{
  "n_layer": 15,
  "d_model": 320,
  "norm_eps": 1e-06,
  "rope_base": 20700.0,
  "attn_scale": 0.125,
  "bias": "none",
  "init": "uniform",
  "init_std_qkv": 0.0257,
  "optimizer": "adamw",
  "weight_decay": 0.0,
  "warmup_steps": 391,
  "schedule": "wsd",
  "final_lr_fraction": 0.0,
  "batch_tokens": [32768, 65536, 131072],
  "dataset": "wikipedia_en"
}
Each number is 128 + 24 x the weight over the matrix's rms, rounded and kept within 0 to 255. Layers, rows and columns count from 0. Numbers have three digits each.

# layer 4 attention output (transposed), 128x320, rms 0.104, rows 120-127, columns 40-79
155141173147131143157146143143130129161121156110160088153112150092136121094147172155144161115105135149138145136151166162
163124139131119092132123107159133156142149164126146055118147091058106124109116156147161107134073092148130116140137118188
097150103110151099115143140145146173091133150136112085135141132091142113132150134141121166145116108139155111117115109146
119128114156087107126191090113139168120121119150143111101128156098123128088118145141149113133117108145134134126183097149
124117121129140151153124133144166122160149095143077119119116119178138113110095167187123142118193135143121155109144097068
103154153153080098134160138120113165112152162129106096113092101121123129114154131122101128154108124070127151134134142126
136127109144131135111111134129116112123108138128098152106130153168097133179133131091103099136118084110126108069129104111
118136112118152089104133105129118113105121172127093086149133132051124125136068146157149111143051126167110130112107119204
# layer 4 attention value, 128x320, rms 0.1, rows 121-127, columns 40-79
106132106122112120125122125137151160115150118135098160116129134101106125119081174145105143145118121107124132157111098129
116096136136140095147145173110154101126102139147134116138145141129149162141156128106113131137133140137121142117117103115
133089159123136088098157152120127126117117156140121145148096147121128132111135149092118090121133136137117136121146094095
133125111112105136085128168140144129157141143099080186136099149140088128111096127158115124145127139134137144165149098125
168091117116107133146106098118146121115149150150082115113102101150111114155129079098183106125133117120119149130142128154
097093143149131143093126175112147119144117125104120175150116165101105082133120124137154118139128107118154136111155133183
104140092115140122091139155185118143120139134114141154162171110073112158145141140102127122095117114084118155156123111145
# layer 4 MLP gate, 832x320, rms 0.106, rows 0-46, columns 40-79
121076109134137139094099130112133147131161128130129135124093143101138118136164114147170083083111129128129126090133126161
144090133124111155097106140166126160112157154095101141124140138092085099131133116146123116098130140093127113128150166148
115092159164090136121119085152105122127117119132124099141132134116135193114100112130112127113128115101124146098178127109
118099120068086116098080157123127128120148121159117119139066160144091108106090106124115152144110183092098135101107127134
098075127133143132109111131146140054120110158117098116137134178143132123126102136129128136131091098125125093138143118190
147136160131097136098120104151108161148119132153108139151071125139110131097178116105128130114091127123116143145121157160
084129146136102119118125135126133114122120177140106126115157100125126141155139146113174110144111150151149118099078135140
146125131110131101128124107129144137127130154148102129141106120099127116099152121110139139111131135108124132115096152160
164151137114120148159125111116122131095170161142120120117136149114154143136137146151116149143128145129136093059132140125
146202111091110133143113130138122165107142173137119139115142095108091157106123165178124127119138130146129113118153127155
116106116134126145154123131115138117129122162137092167120160121121105108118109121134111138126102141127149121127133145143
162151072148168134192104118145135125142155122125126086136125114107148137132125143123138117106143167120082130098145174112
124132099140107160108102104152106128156112136139140133154131105145094092127153100153119156046120100120121125138165130137
089102161158119164098069131067129119171156061180112137121129140103100138112154134131134134135105154137091134156156135135
136146136094130098130130124154104160119142153137137108137153072125160147129084129135161154060121167107134130110148118139
161083119078117126112123098088114139144100141173123106161084108178095114138129121176079134098118155119136148120128153123
098162114103120160128135125154121125147143115100120155146109136143162131147138127180133104094089170137120176124161155167
150134087150128142122139108101122124117091136153101083139170139158133131108113125141143126086111101121139129110130148150
145121092177126101070118123124145137169163119130101112116126127132105125137132092170118177155136162128122103116127127136
137133166179145114138081111118146079085170126132106122135145136112111129143161151132131110110123192134137137108144144181
131143144122110179097134109092148108130096116154127131149112157108156107145134128171129095099116146113105104113138171157
128131101113112159168099087118161155133138134142125140096119155080150091148093147123184133098076118073082080087149107138
170134115140134113145103159140130125125104148153133092148138132085160135138072126146096115147134109116121132151110124160
076164151066145115138122137132152107163095116174105160096149159142116130119129126158083097098108080090109126142128141143
128129158123107158121080132069101142152102100164140110125116154133132113142093074108136134124141109107113147124175152106
130171097159077116102146130177151095118127090100121156099115061094094073084129125105162105105133143118114056127156113114
149113166094137174106097117117132118154127105130134134132092089109160131097077123129176135104111133097115079154137165119
116138129173157155121093159129140128104147095148104094119161080105076119134105119137170127094133134129157117117143131146
133133114127117156144138097120127081133123105159122149119092092097090120139118117135177096142127108115132162118190148091
150074106120153105127137105133153153092130097129121099195124103129135077118150154159105109142098104139130104088088163117
155146123134140124085137130124114101139139135130104109121145132104134126118130084167131082070147121114105155069175084129
112110134113128140078111152134151120143140136162151099154099109133106103131074151093163132081111096091088125096142170139
125099160106123121144125176123171119127170147119140109154104114124146181119146144126147099104097168138155073131146167117
108126120100112170110101135124160135170137100149161121163137159064116096133128159087125151114115146108083132155135122171
155073089130128114140124146134111151125123150126110117140149094107158071121160123126076083113154111124129123140120114119
158167160120139153163132093101069127135126105096157116164122116101100129135105156108108129090098128120119159138148148122
123118134105138125156131126140137146140130122165127116118093084095171129101096111120126120089126110147119157110148134117
115099115101087150115095111109107171149146086139132173203143148096078091119110139167118106109090102097158100118139108142
132133107144145142138099121165099124138126117162121185146102132076134129122139106169140141128145122096093107134193151142
133090133128074107100118137127132140207151178129140139134111094101112148154140078138152161147129121130104092133139124163
159074110098140129124115122179143123083153145136152129100115142097127129100129157156099129105140088114097108137148130154
157095102077117153118117140139130126173138147116084142147124128172131125136125110178167127121162119099152147141121096150
136089105077118145140113137141155110236100140162127179151110153111095149170119112133181139124134155114074086164141140133
129144127093117122140094130090134108108162058156130106161150105135120101139127152117116093133129121090151143134110158181
099154123104090131103103156206136095121130144148135163127165113103131128149090119122141111086118120110125132113152134170
131088110162110135151111151163155108171158103137155105145091122112116124100091118130106132123146176149084155129124156136
113152172084068167132096128109118120191152143120124146160139102137132132095111158102114139129126124107119106107110161130
# layer 4 MLP up, 832x320, rms 0.109, rows 0-46, columns 40-79
131167158114143138149154118113123123147134111115157099134111119113153152122160118093137128115118137086131117130163124106
124104157123123135149078134153144143129150133111075163186106119168096141140092067166137126116169118112156147130131143151
152135091112141154137128148116151152167145122105113159098140120152135052148145132158131128108098135120103132155106124165
132104101128086149127104121100125152145163134141177123157127108156122128089179098143165108166118115127133143128138114130
096102140164121144136161103086151145171088153094124132113155118128127132155127131143112145114139110082124146107138121154
158086146150109143085135111157133097124141175093110070079105112147118105141119125142139077170097118186108119127147089142
112128150118120158121105158130096147149127123104111141147122137155129174115114171124080123118172128097134135133082068102
110135099139124133143091153156145108183167126128129114093112115162120146140140098127128123113086164156056166097124159130
170153133148183136138109122164131122101136126126115134175160122135134136139115119178088140143136090154178166121152154117
124133136112107099108131126103111174131107109102150125109135162136080161142123117124131107127135104121133136102117075114
136079174132132179148116149121129088126131129112143115118117102156156136105144178144143147103106109175126100149118103118
110137094115103167172099173117129129134085139116164132147113124146181149149142116137141111147134134123095132092129132105
143123167102091151139118115133079136114130151096077112116145122175141140117116119106080112145152126130158156103125119126
166149074161121141139083069147089058159142142121156104113145131125147061092115117120177144113148143092119142151159134100
150158092139125134077136126144109134145129109129143091146104114080103122101120117091131179118135156134107172128136141105
137106146100156105095115141116112116122066161140146146187152095148137126135127084126115176075140118140180144088113143135
102142118163120122117151117115182126137126112147093142181145124121132138129146126189099168148119104156128153112144102138
117159110116134116095103134147113143188145110111127101109088147132092108155131163131111130081123161145113134142106114135
133132117162146124144150116124114181075115131126084199096100143076123121156103113122137117134168138146177107130119162101
118129130158164127155115129079126060125132143118126131127179138145128100142134131141119163112168127124122097100114095148
139130153124118090119160114129125075140120152131146137100126123077126146131124069140125132107136151148133146143110120105
170124131164128104107143132107139143148146105151123107108118043132122181133147152128148145132185120135141120065142046107
175148108125157085175151154153139101143095175157155104140132134092144103161082131162099126131112078114102107129133129154
118168147170092094116105133163124134118107120121107136084177138118074178088149127144127120110153115110157075130118168182
100131117082139133143132112134136124063099184101162143120138178131115159137123113119108135132158108106144083128113146128
152164152138100142159117150112138097135099071115110134136147097123086099148135118115125124155137134140131124130130132140
149119142144121146169158122145136131186104102153072158108149143092130173124075074122092135117115108169111119127129129133
090163108170100113133142138143111110173117114116155146118109060135105135093166120096131083149127146080105174108134138126
126080108115125160143119125125133113156105127155146152054185162120128188106086129113103103104160145136084155102107112125
142130104149133122077110132135162132105156145131081132157101088106153130097119128159138095123153130105109117143077091174
131105144109152190116125151124094154122137084170122107112119123138185137130144122097146122136142121077108166134109092122
094109124119123117117091092126103136122121149125148105094103098140119136107094154126123115073093155153133189118093120118
115152069151136132119111115144121113100100092166123144115152120167089109149116121129149143131174092099131180115101115126
160073118165185126122154092101136115145131119139127106145125109112157115069111090146112165141167147152138153132151056082
123137149123161151122152114144159096107126103140110149110115135118102160112089122158175168161094139123122131136126122142
092170171153065127101115125141140110168131096144143118110144173160117131098165146171173112144121129147152101106153171119
123156128084111125141110120153116164148107147144119141181158093098128122153138132160150114109117171131099088135120135124
123140133082146118075130113127083107116107136110115107119163137100143137126141151093110137125154148101095136132174147124
144081118123117137148132200099148143107105095109144088107119103087138131133103144110120119120151170129165137130068106134
127124139104110117163137136116122140161104132153125134141138137153129127125135124113154130105104105111163104124125138136
137161141175138121146130133097151078133135117113151113140146108152146126116145078095130163164142137104150127116160137093
114139108110124137183161135111124155120111141139181169151138103127123095168138116108142142110112155130160149128107119092
157151108106153122092124091097112123126178112117143096125082167168098158109140120113065126157134124105113160144118137139
170162131117146113127150134134127112127140109106137135130111063160112121115133116108164111136103132114129132118120118133
125119096065112110135147150189125155114118113113139140133132164139125097140135133111117150124131088121105135138106128180
136106115125112119103130120119117111160126116138131140109092112128109118098125123120146083173142134120093162162123147136
085136122145128149142130128138126107106134144086161125128122064117146135128092107106118136116120156121162078133095143094
# layer 4 MLP down (transposed), 832x320, rms 0.103, rows 0-46, columns 40-79
123120112125138119125117179133255107114133165111112255114141149057148134185102104138111113121114255007126130124124255255
103174147150119147122162098102143129108127086155173110084123161099148116120148142094123133124126113132127112134099123078
136129133140100163083146117144125153129096108082132134122111106124168118137145126135125094103128100154109091114140122108
128146158138161143101152115176123143136127085116129140108121137121125157138102144145125092103084135111132127141104143132
108124116106106109167120131131099125111147100144085133138119126126165137118114114109171090136109113140122143130105121112
094151113164190115153131137069105136150134115133137152102108122130157127130118127120158120092110114130130155123150115121
102148128088109120139135128123154114122116179146151158150095146122078096122123148105140134099154128133111139105122135123
125089154130139079139119128138098140133128164121140121138122106150107137103074137134107124148110076107140113134086105099
110118167125139125104149123126123133166151110150148119114148161143152131151154130094152061089063123105115098121129124118
108070138158153103128114143131176089165121105163166120123131139122124110107113107130100095064091100178139139123133103178
144154130145105099160105142141117109112108156182167138142135122116109172139136118118148139134133132118140155102139125130
148113121155139120141133094176121108149169077112138055125116141138118126077119162144113123145162071180129098149114100104
112109083157159114116124136153139131160124126144131134118124116126125117114147143144141151128109113133128108165142129134
072121130130115188102166125143132122123107100118136143095149132147108119124084140135091105145101148108170151152122134128
122115143139118129126134092126131152115115103100098126133143094151171121151137109130095177130127136123120132124179136134
148105138127147105121137167176152137104136123132171162135104132151099103119162104109130142127157137098121100137098159135
175128137094124143142114103148101123106110175098156117134125144142140115125094128102135127129132138135113097143124134105
131173092132160144148113143106143111121117148095105171108123129119135140123104150129106137085136176095103109120145152174
097086122126117123140131126153106118121120126164168067193153123108102078154133091107111153081117083127132142183096114080
105105127083078095145169107149096141123139137126126118156149121145133110128149101141151131151119136126114120152122122105
121086126136131091120109145112106109122154139142103113133145168141097122112120155178089131160117116132123109130152112127
129120109096125135128102176171165103130144156113165159162129160149130095165104120095101093131146118092140141150091161195
081139112126161154096116139085113102138142089143149124100129082126066122107146117139133093109118116138165099139141112130
127123106112140159152117156109158103161132092140118151130118163123131141143058123182100118131119145116126144145096168100
144141129105154114121167159124125126145119134150126145120104132102125141107126142105106087150136118123138121145128132128
123134120097156157089158132144126149110127105114126136116109134131135173151152126103136125097110141121118161085114126152
112152148084138138139088115121136161152135092122093156129115156158108109126138174151104142132106121118107140136135122121
142098095174103109129123112133136119111106127103117111122117092147140129086155144129124099162127109148136124135120097119
136163127181103112115158095116086118138190161149090045109109116115116106061127177167120125157106082192143116149124090126
123135101142138152131107121128141163132098123085152123117112136100096125155081085119139155103166121128107154123172144115
115074133189148130143176115141155099135145148143117172135131113147108137131135084111099148113121136126106081124106143160
108128153117090110137149126122132141093156127131180114099125146126125070119118113110127101147122123149130127146113124139
153117121147100116121121110134118145107127146093172104125103136135135157117113147155131097134121096151116126174096111123
145163156111125083125155161141162121094147141126124160119156167110108144167130129158136111159127157122132137157129150187
125146111128121176112120173130052159129121146139132184118116095098142147193138127110166134140128239023140142112122226106
157137134084144170151130137149149116092113109081139135119140113114114124116121148122152120137131112131126139121155107121
113172144150124146132134130135104116120116163099134144126107132129140129104121099125117145135094111145111147102109127126
096086134129099102144115103123105136150112115129143121140131141113121074115111133151124102156139121159126131120097136090
119147163188232149106141099157146082123141106135126130130137148111139092145125160108126093151131130146133146125113119138
132093125107123160109134132086096134114141137104148124118118120145136086114152146140138122157098137141117150090146120115
161093082116133090142151140115132092121170138137103080113137136110149112142149112089166140127113099125126109117126111137
149166138112097144090145118128077138133109126124106075123128146146105139121122168147098078134132079155131114146136073117
130139144108137117105122140197107125139083143129096150095119109122134184134103077145135103133111109135143106103121110117
120107187129135114131096156122116145132161145090160101128112090122135103148093106147088113115132139094127125086134124136
168152132136146112118089137115172126107140161134157179139106129108123138155110113132122150156130182121135103117090185160
143158117142139102123126145117106144082125126090165114172130136101194112152126132129133135129149123119109121126123124130
130166159119098162116118112125083117112101116106118122136099157159114123179129153088149122153140091091108153175133106084